python train.py --num_hidden_layers=15 --num_key_value_heads=2 --intermediate_size=704 --positions="rope" --bias="none" --init_std_qkv=0.0234 --optimizer="adamw" --beta2=0.98 --lr_head=0.0138 --schedule="wsd"
Each number is 128 + 24 x the weight over its row's rms, rounded and kept within 0 to 255. Layers, rows and columns count from 0. Numbers have three digits each. The size before them is the row's rms in percent of the matrix's.

# up: layer 8 MLP up, 704x256, rms 0.0504, rows 411-530, columns 192-223
# down: layer 8 MLP down (transposed), 704x256, rms 0.068, rows 411-530, columns 192-223
# gate: layer 8 MLP gate, 704x256, rms 0.0513, rows 412-531, columns 192-223
up411 091:145137092102108118123140140083179134127163115130128141165150107098109129168177134132167108134150
down411 094:121080149112148085078147146097165147162133162113121132129109121156145164130133130135122094139121
gate412 095:145113109198149142129064173142087130105129117163146136123128165119123111101138105118098105119142
up412 099:133135125167134123133113140109132160078140126149140171124140155084105090113146119126107124147138
down412 094:117104150121107096124133138095183155189136172072138118089172140144117131146133131154131154164140
gate413 105:143120123134130161111115159108103105122094118154102120125117106093165105112146147163119147165115
up413 099:119124123128117182174092102117105114124110125136113130113115156149149130116162105160126144157175
down413 097:099130103111099123172117119123174119102102125131153083135121145135171127130117118138108160189147
gate414 098:140132140104167148157133082180090108123100106103146138104173114136149171100112156107088127136124
up414 103:139144149058085137114119137103122134147098128139158130108109123122070126154144171086179160103137
down414 098:121162102098106134110128083135100102140128159156174136096162126135122131117155126094138126125100
gate415 098:224108126148145137119128116130144152165112106134161075139179136174146151145104132105118167125121
up415 101:081156136099149137133104088132103116145124150163141142095106139141101132129148156133165088115146
down415 096:125166153103161107115122127111018173130110114134108152116143114109137140145094120118114132124101
gate416 102:128123123087150144158179119153066112113093125136111115096076120139096104139146108118107136121133
up416 102:130135110126139139167082144127132135106119111134134125110116151106135139115110117121123129125152
down416 110:099132113109101156133134128147176145116104105089122164115145153151060141109119119116156129082135
gate417 096:148127176114118085131161106094129177152137138165126111128105137115155129113114113156170120125114
up417 099:165148116113153080121134103165114162113173140109120106144104158118087112148133111164139126137111
down417 102:124163149098109157149162127118145150126103125121134157118121151135135100106149135116129147178074
gate418 095:105126129145135161137151163187155088093145084095112160133160149130136120104148113095118114138148
up418 097:103178080176111109127121086151132102074080093122109137140152129118131076131139137086087090116150
down418 097:101092190119157138137123134024126140182156145138145092120089093135108142122115102164188175134124
gate419 106:120128105091162156093128149153090090121149125201095101156097090151090165066099156110132118067105
up419 105:128148154126151144122141123143106108150165141119142126160123083137142081124126121138194115154168
down419 096:189142146143140130143174094129061126115154124136158096123187075119133123172094131143099114165170
gate420 099:140121120139114105127102076128114184131129091154126149103122101144151115108115134065149133096095
up420 097:129109131121101152142152086190098100125109160155124113135124150121129155154149143147123098134130
down420 099:105124160152094149136113107138166142170120152144116105137151168105084158167173162090148157118124
gate421 100:133143149193140129155115161110134116143118163165126119142170164162128118132120128141109125163116
up421 098:168139115131113142113124099130113124162144127184125108128130149123137132131096143089141114133135
down421 097:168126130113107113102121165116147090114128177091101103165123188172113090170143113109135090149094
gate422 101:161161112122147139156139130112115129103100105128094117111088113138156111142114128125126114117109
up422 100:122162157111036097142137089158118118134173169132128114097136101188144115146179123088167145153092
down422 102:093183141148084079145081097127115121091139191153144149107136134115181122143163097151139175107101
gate423 105:144121153114109131114113122100111161107089141168111113136104106131093119140107132108129152139075
up423 105:107132113145162112119103199104129097139119115123125123147174122124136140122102088135140146090169
down423 101:135113191155124114117145150081072110101089133171125134151152166096186163130123123131151119155113
gate424 102:116142124145114134134122091118105147137107127182106140093064133129119107146123087161085138111133
up424 096:101108129132121116115102142117154122150150113177093157131143136163142125129115094142117111159155
down424 098:116137134108132149095178165094152141117117136082135177137154134127134154132108107158143136160133
gate425 095:124130119119099106129128145117096076120116163129121121128115133152130075161125133114112137149128
up425 093:131114112089150138155111166077179102139163171125129139132149093145130124173156107117136137095148
down425 095:180127110132123118143167075135045110122141094138124136145109142131127106134123126151126131100109
gate426 101:130185111143150116144082120135066129196166141139125135128123133134136134127097164114078137146129
up426 099:126136095159123125108155130117133112119128135120113136114157149080131086113069103105185120166169
down426 096:179070092145126142138153079111155122127124141133108110145115117127152146148096134171120145123155
gate427 101:119141131156129102131127158129103136132075158149156151108116123159121098132114166114132101144121
up427 100:113091108133141114094114124121164119136116148137116132128146131124134167125127126112151126125149
down427 102:078147148133135118155102132141041118173110164110122107127097136156115091109111088137136134100112
gate428 095:086147071147122112114099160102152158156065084153149136114136134162109134084125129127143149140117
up428 094:144132150134120104116120158116140153146093096157110104095110145112138122137137095131112124106108
down428 096:198166133147110158120156145095131124149136150140105088125121072085155129110132125125050125131111
gate429 098:131148160140129154112141145113147135155127137112182122084153116138141155149135131142125139155134
up429 097:098116186166183113091129095133129154150118110147122149167120102137107132109099071137121129157148
down429 098:153127119114135140171187134132080081115111108116112154141098146142146122137126086105119095110085
gate430 105:133125103143120102092115076105100096129131119128125140101104141142138135123156119106141104123139
up430 103:151095149123143197143110118144105102141096108107121160106129101122150102143111074127122124172114
down430 100:127128133110093168159100080101061139124122113152156121115092133128149143117134124091148110126159
gate431 100:165119130141130124117107147153117118158126138134104112079087106156098120122154110118095123106128
up431 100:143132136151121144118150130131174164171138135145085121111100153136131163097139126114108143132141
down431 099:104149157122134115106146150111132188137170100119139155118115138106135130109130143128130086130157
gate432 108:155128078083106130119128098143112074113140137148158097110132125104118121163085112130125129122145
up432 101:145147150121181118155123113112119148145136144148101164122144131107148136113112157125129152159110
down432 097:129117136121166155130135126129042118129078146137147123124123135162119118139126158170096131166112
gate433 106:091125173114135155110129133091128157122134130114111163108144111138103123123130131147097166136144
up433 101:121125104141114166104112134143143150058110128149135120119097094123146125160121144115103157133181
down433 100:094131143117145161180131114149176134113126134119155112158164164116112112113109123142141126102099
gate434 104:131143119122167146152147101155109170113147137133114115095122167137067143171111187065138167153134
up434 105:125130108159145121092155115122106164080191126095128112107124113159141145168113189134157128129171
down434 099:127134110133121097129141134164200126093171161016165152131074120148150170110134168136100164139149
gate435 101:151118125145122121171090106139126123067122137120096119142131094099110141159154103108164144148074
up435 097:140160161139108122141150136124134117152109137104190153134117120151121132075121158090152137150145
down435 099:117159082113149147181129128153123125116137145127136102102143098091191121131121077129117124077107
gate436 098:137140133098142108122109109096118118137115121128143109123127086098167116122114165127148098079099
up436 099:099121158147119172153116117121163116139081135107104152129118112127134139102178099154163111175115
down436 101:115118146176105130121145134141145144110084102128191150154157166124128106085145112112102153093125
gate437 095:138112081141157190143122156106143120128138145116103113100134132110126110129109124109118079105097
up437 097:111107168121091130163120121114143153159132145141133150154143120123123153116134112115143129127117
down437 095:112167146148144132142089144097063172157114123199145170102101124071147100152130104133117118131147
gate438 098:119140154160122142134094110156083147128089133147097126106118113132104148134148135124143095078105
up438 102:145082177113126165143138118131131125126134147133154119124100110114152096091112101112094164139075
down438 105:049133137095127142141106137146115125148121178147106131126124115111137143120130102058131124165113
gate439 104:119163108142116110125176169099119160129131151125119157134150174118144123140192117138148138084112
up439 103:153118164098087119183106141131156153122165132157094129167090165102127124074118126133092117112108
down439 102:170144125135123107152134140114076085083175100152151130105136134154141152176073168115160070149078
gate440 100:147138141147119091106077124151117152166130131123164076111079130145125098118122152124183121127094
up440 102:110118113145084105108124113120129120113096150122124112144147125161125156173123115091148145116091
down440 104:137151128116135153153093162138176112125096157076140156115158102106130154137127137092151132153115
gate441 101:131105133124173122175093120113117151175149108129100126149148143148146171150095110157121127149147
up441 099:162088158087123129133128147127135172151142166161097131149111096110143098093128151180138133119102
down441 102:067103143136118140119161088130195138168134102068112124150082129117166105138121136190106148166117
gate442 094:167125137132133136078119117064133134163131152128118127107140119107138125116134132108128178169124
up442 094:127115108168102147107137133120144092088162118123130139163138149140144113073153093135100139152108
down442 097:120139108139133144142137104187170094123112113152090137116150139161147143127165151104120071118145
gate443 098:103192090131160154099123106197096127118096116140115104064136125132101133093115140142145129137170
up443 097:152130140111129117136077098127118167115149131141166141156139102119135146127171143097125120119117
down443 097:106146130122167104146125108150055152129153167128165130149137132101116138107156126098124144134119
gate444 099:135113132058131207137119175093109098134098152113128132110165120118127132165140152104095133151186
up444 102:131137113110104121099143107092169157127089182098175112173112093152142078101120115151070149155114
down444 102:140128112192169065126163122145094140170090148154147101188096113064094073114144107148148127092110
gate445 098:141175122123124086118113137123134142136151135081118106134126104118090141135093107162092133135119
up445 096:160153113122150110091100126167099166110145106111102113126125125149127148136170128093114105106128
down445 096:155137115129133112144070104085098130154137125140138146150154085141140106114098147132157159119136
gate446 103:121139110157111160179145125108126142098133124138132130067155125144141110108140130149150140118197
up446 104:144122136146139117098118115169087138091113088159144138133143100137113150152113164096136124126125
down446 100:124129152119120104124161112098149146147119134149108142122133111102125111100152138142154134130162
gate447 108:185164145149140155137139111184123113123090096151112135096107134145145177116108136108138124152116
up447 104:084155140102114146114121136113112173093144095136107106121144143113116132110128129149151161137144
down447 105:122095124078138184142106097151083137141140139114167078166116130090143117150125142096139124102098
gate448 098:126126123120128129142135135098140104114085170121137139140137158136099108128123087157162116143181
up448 102:141137107161177110125122172106128109094094090137112111130116120158122146117147143115090100117067
down448 100:138114103135179098132106102132060158100106096143099151148124110135126153148110143149096114112146
gate449 096:129158152128145146159142166141124160119136113120133176124135127138097137123174105148122158131158
up449 096:119148129135120129110085111111133124154114111118100118127125125091112156143137152107119151115143
down449 099:093139131141145135140118137139163108126154137107087121092138146105124086142131120142151115116145
gate450 106:144131109161092097160112132150088153155095123125124101125139140139158101172132121152131100115132
up450 102:147107158142147128110091139128130100111117122089141135149126110088146122105148109098151129111091
down450 102:142148139143076091135148125148123153125163103107082117096165140155118122108139109089134143059155
gate451 098:152139116115136164157133122145089130122124139139139146121146129085120141146089158117145166120094
up451 101:136153102109099133137142132135119124110148146132152140125143097131131136190092152131178132108066
down451 089:149142131128145098088159113134237138139176156106170157169144138145133133179102125149132133109160
gate452 100:127116149112108155147116142090157127083107118128095096087154139146143139124154098114142160101153
up452 098:118144149142153150127153087138111129118144099129131176156170123104121124124147138163144133092129
down452 098:142131131158122152116127145095081143185056167092145136096145154152176105094164141175126126153112
gate453 100:139141094141137164107118089142127149119115149104113141134105090152134098155127167127088139105123
up453 101:109149119155132164130088135142088125113103133105156126090156132136116118105121134144114149117142
down453 102:107095090123149116095113130150147123114137128115125133129140110120088107126146151136134154137148
gate454 102:125109077116145107124113123132133139134141126163139109149183135138159082143121108108095097107173
up454 102:122069150147110107115123163092140136154103109151135130168152124106095147119154125105118163160117
down454 105:116158156162189124151144149102082134101095104117148119104158143125098168099109105153116146161099
gate455 100:142115124118135113144133172100144166200129107082116107115125117161096121139143108132091161109120
up455 103:126136098119139122164125161122145157123142107136161121145098117120126122134113109105161136096123
down455 104:166105083127145150080101117126086117189103146123092135126142114158121108107133127107154139117173
gate456 106:128147137117131112154099124101120154140147107109086089124111121152113133081141172121101142104133
up456 101:126149131072128125085163112135136107125134118122150119130098130143084096124104137154163147125145
down456 100:102142098113159154106162140107082134109116076114106104149161132117108106156068153185140158119131
gate457 097:137109175101138142127141119147108135127112144126131103132154081152124168137159118142113120184105
up457 094:169139135131132136116110132126121103161162115140152120181111135135133136135105164100136132135104
down457 098:114125134148084097144101134147100115098111112104098151130133146112103137074144118154118109152112
gate458 101:152127126121131121116147165137104151146116107130161151141130095142095129096102110110103145150155
up458 102:113104135130121164167090152145134120115128123109115121135093155126092109114124126084098139122114
down458 104:131144137117115180141118076138163165133080135153111146118094127105079105112111155125111145157097
gate459 094:145118156169171092147113102132107112110120125115095097104153139133117125152157124081094155081106
up459 094:124144079111121151158162132181100148160128133178108165114094111142131118095110154142108082130177
down459 096:115099126175117108149147145178077110119107109174079145106143103138096096127132132122097131124163
gate460 096:137183124079089151181154124094132138103135140124089155145100109092115138154150150142173179129099
up460 091:142184159140109143151124143150139140105108129076151197104136098107102131140152144127187150125094
down460 086:098156124114080147182134159137212117172148092075146157111155115127121178116129108110124152137136
gate461 101:157162134166142143107110134128112148131125092162108130137175133139139165107126101102158136133167
up461 103:153125156166152157130133140138139133140137127105155124159185151130160143116128117087132123153146
down461 101:123133137170142123136149178142157134135139141142111121117140167131100091121114142125112147110144
gate462 099:142122106155114118116129108157116143081107091139163100090134133103128067124158143080104113142140
up462 105:157143078167084121147172125135113128109130115149124088143137134054135135154144125104149132134107
down462 103:115131146139160151164155153085211147115139125190126130123135069107130134134110123115138089123115
gate463 097:174179158138131149134116103129120142137138082122134103091101091141130116131091142138124132112099
up463 102:142118136093157138120133168141106072114143157150144103116140125132144093149117096181136072109134
down463 105:105127152127103125110100106127123116138137102173147117165171143135125104129124116134123100055108
gate464 103:132078119107141131179097104158113159145135157127131091153123086123139145186122158125131109142145
up464 103:140092133084104135173099170147110136151175113132163113121161150142114134114142099152106187106130
down464 105:101114130125108142054079140077109134145153132154109145146113111182128164116121143122159102122138
gate465 104:186114136121084102079113098109103147194117148135111138121099148167160176124132154150153133102151
up465 106:143140100134097097145112147136120154175089155166083140087127132130111129165109100109108122124123
down465 107:114095124156160110141103147131113165132139155170120144123096130104125171126104136104114117121127
gate466 101:146121111089134139144133102173131109130113117150135131114091130178116131134116145158101161119122
up466 098:122153151102115158095137128137105153112084128105128116126086152120158109112128111111113121100119
down466 100:144166117125137132160135139110083104145091138131149132100113148129134146115124109139173147134176
gate467 097:122190120152153108094087059139104120101120121148130146105150136149136152123128152094113122090137
up467 099:113136106120126107131125103108159134122105124135163135133165144103127154166151141154101094087105
down467 103:148057123124136116155125150156210126123160123090128115121129152134149166115109122145128139169095
gate468 098:107146159143156158136114149078122123131142135118156095141168139165143172139073121124127142052133
up468 097:139114138155100144122128127133129138124070117158095138091150166160130141121143069156114118138130
down468 101:092099110082123100137098141105146189123117127112105094129148164128119118153139128167135125129111
gate469 096:141148186148135132099123153120122117150109095155119162139140141143119122145111166135141150150136
up469 098:127171167112135160090114100111146158077115133134128122110125120139130148143096136108115159093106
down469 101:161153135140144129132153132136074146117129159096155105143130074141114136092109150079097106131169
gate470 103:102142181162149136200105108157117111134073150118170117117144128119147121129113147118127102172148
up470 096:172160147119144137126133119141112136104102101138136134115166176127121196100107139166070146135116
down470 100:109088103114115116078103142130211174123163142105120111150145137139125126116147136112103142152118
gate471 096:163168159070148138136132108098095136157115117143135126127099124137108174128151116120124140075133
up471 095:111129145173104118108077126149095130125108120105105123089146149107139141128088116135128125099120
down471 096:101146171131108145150139082137156168165126127121090153154163144156137142118119109130142150095108
gate472 099:186118101166143157147093126139104153118111119130122141119133133109147080139141109126138074131124
up472 104:166119160057125147137132137138150099140132063136122130159129159093120155110156145155146085102127
down472 104:078157088096165157088131154149168130138119132135145133116154087096117104077149142133160151119081
gate473 100:118114164127123147137145137166152171138123140118157133161098137115181120119112101136079129133131
up473 101:140101114164062131143154112083124107155117060142109104120107137111084116129167121134140107122107
down473 091:137142147121163108120128105162000163145139157168155136136141140137153125126101132114107131156122
gate474 098:132160147122132143153128093148114137123195132123118120133094130072082174112106137122197126128130
up474 100:164125180144161141122171106159118094098137124140141145182129138087135110118145125120108128138081
down474 104:190157132116095101136114154080143134172126139142089141144093147115105141124155147095093126107148
gate475 103:133131178108097098136115154128101082138094094131082134139175118111116148107090144128110146081129
up475 098:123149132120111129132109144130104123134132127145081134120121158086116178091133131149149163112112
down475 105:154138107127094154158113163124142120069134090058113146129096163157174180116101119135115162115130
gate476 104:136131162133142110159150124116118111133064114125132125104113106096139119132090126123122056141120
up476 102:133158163119130106099119136101104167110130136160106120142090123113143125162101130113143163159105
down476 104:098145169129123108127102153121062133118109120162129118126115112111121139094118169126108132123116
gate477 102:119154122152107120151086121134113112149121145148130143106135117136134127138134128145085129130110
up477 103:152124136145160131123172159138121127135108117121140114124152167156105160125100129103101142097137
down477 098:051142151134140112111112116133105072157156113172123126114118121131166138112136128123098122134104
gate478 100:126113131090126136114170162090103109138147114151133124089137145110164129127115133131088115118121
up478 101:101141139110134107099146095145134147138128102149104162141151158125124153116115178155133168133133
down478 103:104157129125112149114156148095150152113150150115126174134114131145098148111110136115147136156134
gate479 098:114133133152154128110164135109113133081109094094063125090115129131113148095141130154163129127140
up479 100:120155132179114123134135106152115119134083160144141116107133097134106128118092152147119119162116
down479 104:156135120160116055148107078101017095119114082176113107171145134169111127153119145179133115142128
gate480 099:148132140102157170112156160109075153128124121148118126106138118168121112095122159109103133095152
up480 097:109140128149145118132124175103132128169103101095123118118141122122118124085138168178149079123094
down480 097:142090084106109139137160172064096140124109157160121116139109167107131148128127116147146112164102
gate481 095:165098130131172167099116099103128096127085071117116156121135146110176144114108147143095104095115
up481 095:122094121146147145109135116114171088113105127071090195125089139109162134117134128161105101103128
down481 092:127112105112159144165158112091203150137116107115163154161120165141129121144107164115119149151094
gate482 099:145123176136135135175164158102122130099128116129114126126144167137133114140137173148133097097102
up482 100:099110150085155078152104115129136134155122128115131115117117158164113104100148144113165134116155
down482 095:136147129147112150144129134126144124142136146142116076131142149137101130116169127128130117149126
gate483 100:144134157151087153139113146074121193163103105145099102122102116134125102104119146131161156180118
up483 099:130113124150105128103130104150129102119095140152140114117139156133141127130132151110175080112138
down483 103:135105090137117139127127111128136128163159160087145150099164122150115190122112105156064124107121
gate484 100:130122089131088152082130121098115059125097110141152109123160084122118109120130148130149133161135
up484 098:125171147109161135155103065132085089116160127109123131085159079138117132153117142139100119121122
down484 096:132130107146106143104145139128172109112109157122136070145165092123129113132148118144150113143128
gate485 102:119136153162112120100133136149147101096090101117120122090098106140119091122099151123116143159102
up485 099:104122163117146130151125158123139149124105093135126126140065127157180146099115111113090168137116
down485 101:113136097151137158094124119120168140167097132137136118144106160136117127144174139185123084148125
gate486 102:179117119091153128106107142119132169151076135135095148154154147166153148123081143123114148145104
up486 098:120124192143131101130118125060136136143088106147086199102120141138128129133126105133117097129144
down486 102:159152131119124106139133107105143172132089113118124130133125136095154140148101142125099144158138
gate487 094:183148065134126086097110114108157073137150106104111148132126084125109171150152107132107134119118
up487 095:142130162153119130084126157122113115120097154106162159112097125178126105086149098156154125141151
down487 094:130100150119114156131115125131123107163129100165119117148132144130146119103127142134082112136135
gate488 102:149143134136153104135147126135126113146132112164110076094105131181203122167109118146091153101138
up488 100:138151149143151114162134167136138098138098119124122152110098116109125102143155123146067140133141
down488 104:086117129129126112104118166124132124117057116109103132100100125143145095126143123141118152115140
gate489 094:117116131148162092130118133112161163156113156087115081109170102116168157146147153144106134105119
up489 096:092158148089156135098157115151127165158174078131142119141147153066170100187142129090105096096120
down489 097:128133096120111148137105168110128129100138136106093101122121115164162149155135142172102125145141
gate490 099:151132120115147129134132117153103109101132144145143132133108116103098109172145132128116153145127
up490 098:084116166149120124091135131135123135169120085116147114148122100103137161133122122108117080116104
down490 101:110134149127140129150140116086080122137113151119143120124114132127069174116132106134101086116120
gate491 095:147124122150169196104085108092100115133095126096120135160176149155113141145159135146120126087105
up491 099:136126118165129115141159146121148092121161153137082121157133131151116140115146126140167085125162
down491 100:096138171105117127142140108102101124127116164127132119104147123152165138111144118128145087131162
gate492 100:113128087117104122170159130121111107160090111123137093120095135138105135126138145133109147098114
up492 105:128120135127094163137129161129137136133108146152093134106173147129115104134149132134132105134115
down492 106:194126119128146134094112122171121154129108111177138127140141097050192111151142162136152114080125
gate493 096:158124143125144159097119097103123105189136115118078099115134141125113155167099111120111111139169
up493 100:154128173147145158116137111126128104159128125143097129143185117136128150212139135132161122127099
down493 094:138111120115119070127137113101202119153126144153134103111117149129173157137132149113137095108140
gate494 100:107133124109127126165124119136106137158126164099101118139128160128127094118121113127107122073128
up494 103:121126150128134116132113167123112153164148086120132116119112158098149131129119132115109158129110
down494 100:090141120074139108118146114115185107127105110106149101137129159095143137131136128147118130106109
gate495 101:136078072098123108115139092123110115135110129117172107120111179095138141095152150134149113158149
up495 100:132132101140086105128085112108118130132133180096105161122110116104123102158162134125167139135101
down495 100:122079111103135112118114125114081129130110125172140135147135170147114110101118138115149097165148
gate496 099:139150115118153118116133109141112154090168099130118111097124137160142133165131155092129100091124
up496 102:149155144134113169112169105119123156151128162158101107117135139124150188121109138180128139178123
down496 102:133116145066129081093127100117231168107144138118139141110092143156116111123135136135142122123151
gate497 099:147080133127099145112104117132107094118090110128191092138101096095129099133098130164067153121099
up497 096:098146140139128100162079163109144106125135122077114091113134114134087140086155104129081136109122
down497 099:146139137118113115098160147140106095118158094166139108124116125157097087117067118132110079162103
gate498 097:146142146106166158138131101139094155146119136132164121103093142113157145178106134107196135141120
up498 097:134148136135119149099100156113098144142111112167118126129181114159110139081121131130074163126091
down498 096:127155160102140142139136129144101140147113159132109130081097104090143170161120116134130186146106
gate499 103:131119102152158070134138156116092094105089070161098133101127128088097153121142091113121144135147
up499 097:169113143100101104172149118182117135105143142153135138104089163057130136152096164124095121095112
down499 101:113149122127116101149149116154152119107139129079140124141113154098085091104141148142105138106115
gate500 098:154167137190127110111132136172131133136125122144115098105127173144101151127136129089106142081129
up500 099:110081138110149131128093112098111128119113110123164108124122134119140118146142124117084120128129
down500 094:102145141161124126145089104115048126114102080123125116120100110102117140151123135052129133125172
gate501 103:115097113145108130121139087159106119109143112136114172116169135118118142108115112156110109145109
up501 100:183140133129107119133087103142098114128116168151156157137137107152141130145136142143118131114125
down501 101:115155135100144118144143123117146142131111160120194102137148157070110124106165107096159083131134
gate502 099:177098152123130151123150117131130123121106098128121136132147145094127087162140115109136118096103
up502 102:117116153159144114121124108157148180149170129138121071128123148126147174141119130121118135134117
down502 099:100127145127134145162135102128053101155122111129099144132129171132133092126185104103134144106115
gate503 099:162116171125115141123170123068126139111123131115127154142132124162083112140138058113124112109134
up503 095:126135102128108131129123113124135089139112141128124122116127136117102123105104148053111079160138
down503 091:150095133148129080100127125105049106115115136143117136137163107162107114157162100121112129100111
gate504 103:137098125142154146119186131129128127100136122115159110105143095126102164152142132201123107114117
up504 103:106131158137176123117177141106120147129127110113109117117120098119120095085155115114128071106118
down504 102:093125119131125141134119120132144131161154123158117105146071116113111118127136132097123141144151
gate505 100:112157136138143119105113121132129137159148096095124129134110106118114154159160140118150145099120
up505 096:160105131151143138135132133111136129103121126077077157164155153103122117086122094162142111127151
down505 093:123098114130128165132158126139169141125133093078173128099138110085091145142095141151109131130132
gate506 103:129162138163143109138096130124118155147136122140132124096106121111131114150136157114137201073128
up506 109:135126160139141120089138152077137139127160132134100134129090167111138132142082161144119142141099
down506 113:177169165128124104146129144104175130162157141106139100081126155103128108127116115135121164134124
gate507 099:123174166151140111105088143127115143166131138156120100092103110129126122161085126158092141105135
up507 102:115148114085110123117162137129129119172156114141125126148159159129147127146130129115138141113143
down507 100:115154161155124079117142146094123092159165058152145113140124105111142128162144145116145136134139
gate508 103:125115124133170138145126124138115113114117105129152130085156138140145142089122137134134139119203
up508 102:130104150151130133115128178097180153097103163099117126124146143123127093139083083115129136123133
down508 099:130136144129097146113083113110122141170165170110138143130111139106125094143112117123131093149127
gate509 103:112135160134132099183123088130118083126148077124117127106111144088102177185176087116153133118115
up509 096:141125143077110070111119158130114115125116127145134107093157110126150101078130145115139121109098
down509 098:123136096111097148164106139131083141138177122083120158111111161118108148165166126120140124147143
gate510 098:123184124157143149152145162137127121103130137154121125165125136164149178093110128146130153126151
up510 099:150126152135110129129148119087122140122154113152132165150074108164127074152130150127150116097128
down510 101:105136145118115144159135162158129139105084132118112144118165177149154112140137145097121122115083
gate511 102:134121150105154149148135207119111118102126119159089099160119095099109102101166108103108123123132
up511 105:150126102139136097152131094131128087128118086130155090124110109117099115113115110159137074157118
down511 106:104112152129131128142170155084225128098110101113104150147096136138107134117108133098140132129154
gate512 106:149159066136171105150161115151071086127102128108124081132133118147101113138101112131090081111149
up512 101:108154094139130142101107098118107141127111144095118136113152130125130120079115128109135144060113
down512 098:090146139130150120068128153139158139148188137126129147131114090124118151122183162112152160126144
gate513 101:144134142130129141138089104117084139125144122104111132101115147135122106137100144100112153126135
up513 102:105141147148146150143139140145135114171166131097123134141124143114129091137134128118103090166139
down513 102:132154121146124126175145126125175116153159152151116124141126135174146113092123144106146087162132
gate514 100:128123154123133122100082118087126080104133153125124150154102164145122167105149138170140110125104
up514 101:119129094113136120132137145111110147141098112123108080130150099081129118104151138112134150173133
down514 100:193103170131141186098106078114036102106147145097104139117102184166134128112102133124099097148126
gate515 097:178191112137198154158125118120097137101134109115085112109128093164124153097164138114157116120139
up515 106:115144172104093118119124089115118155152112107154175104092129104138096114118113148102129140098132
down515 099:136152143132140146114135136136072141136141116122111099098099097144121159119133082095149124107167
gate516 099:115105122098136118081108093115123121121098110131123070085128113137079163140085101174172147097146
up516 097:122118127177150140130161147140142128146110134104115153148105098155110114157099104121141097121136
down516 099:077087093106159096142091110114104138086116109129126124097130102125124138117092141168130138123156
gate517 101:147143098106105110167172079124096153115110119142116105088118096129143149074146160116108093130118
up517 106:111129149112126104112068152140116120120134085123126165122141139104147153116147139151171130113145
down517 103:105099154168132094134144135115068138142142112144137130099135128116142172096127127095127126083141
gate518 099:116098072159135087133118104163145111080105104118159090115150075133142133123136156121141129117127
up518 099:154160135112160098139138126182133126109133123135122166126164135155107131111109098083101098158085
down518 097:160107095104140147129100172140089094106176147151114098131106145136114119126141101118102114161118
gate519 097:161136145101150134117148114164142114102153105157129139125084095119105115143116124156139121146141
up519 101:107149181117126163161151145140172110111145065124140125117130160101101136081128078127172139115103
down519 094:145138110131116130134087147120235131140102170175181098146149164149122116112088115158159176114120
gate520 133:144101136148160163096144113132153138114149125127107175142115101145092111092149148150101173120086
up520 113:201121109125198166113125140106090141157122121138116169124138106166049138149145138141110153133114
down520 103:095160144131098106151126122150243123127105119123119093119130134107185114140120114116140109093130
gate521 096:146134144126145175136096122112112150158094115108070173110109133137092126078138115111127136139167
up521 103:120123092084153079118117152128106138113127112166163139131144087126145145155118170140109131096159
down521 096:076132119115155141122070156167093114146124123117105156135130136151090099119169132132131118131161
gate522 099:144141117111155124134136159124109149118147129133119148179147152110136151100113161163107145111088
up522 098:162094143132120158128153139147163068108127134126113142129117141095126119118116125091136095120121
down522 103:139142121123119126156120102113109137135150098139139143142146122116130133127134170122128133156131
gate523 102:164090074119153126076099092097120089122071129130095119117113128111133062127102115133121099142097
up523 099:140176128130164114133122157137128166112109138132105106141144140128108101147077072134080133124148
down523 099:104147163140106120186180174154140119113123144107172132157148127166116111107096130138100104131139
gate524 101:122131114125089129144135119103141073205151102143117127099117107109119160139126101128129141120115
up524 102:100148111145111180107133106129080131135151116115096133127148128119097097151122145144148111151122
down524 103:140131160129092151105136159092170082136144116120162113128125140158131143137158129074111097113146
gate525 100:149135149094146138144157126178098156098155114138117120119092073167102148134103123134132180111144
up525 101:120157201092142160146150156129142146079170134104147131156113111109126143122169109138127141134154
down525 105:123124133108130111120138136137084122132122163163140093131142178084156098098144123127112089133138
gate526 098:129156115142116087152119106145131146101146113085120146116159120166096148152136135110106158122137
up526 096:144099116156164155155144121087116111141105108122133135140133126143128124114115069101136106126113
down526 097:106122127117086141132156104162066149152122119181117127104120187115114085090102091126097141092129
gate527 095:198133143154152125139139144102111155093113137153094069124113154139136134122100162158125139117090
up527 096:137112102126145155153147116103119108094152124123074104192147184093149113144134143143120115137159
down527 096:112156106159156134152141107140160134158136109120127138143112164135167132089140112129107104164151
gate528 101:139127151129119120094116110133101111119096111159100118118137147123148101124098149090125117134133
up528 102:121103083130119165135125126205138127113131149135156140126115122149149144124142114143126081117091
down528 101:135094096106118119116133148102064114107072130132120168156079120123137066095158114071120114161109
gate529 093:111094181138113167097137118124156098137136176118138148178136104131101149137124118165175093124144
up529 093:142130102071131122116119130120136110132179169142114115132122102158110130154098130086142129126124
down529 098:124140154169096099176149128132145132124104113137129116139137156130149108088161138134137116128147
gate530 096:125177173092121159135129101148123107144120128151125150102187122132150104119115115120092149124088
up530 097:128108130128109118183131155151104134131143159113155162080105116089098099155121129136124128126147
down530 098:129117147094115148150169130139085115139131115139084161108112139096112092147144139114120177153094
gate531 097:091112089163138072105155108100136110116170159148145116165127101142121159140147170116090148131133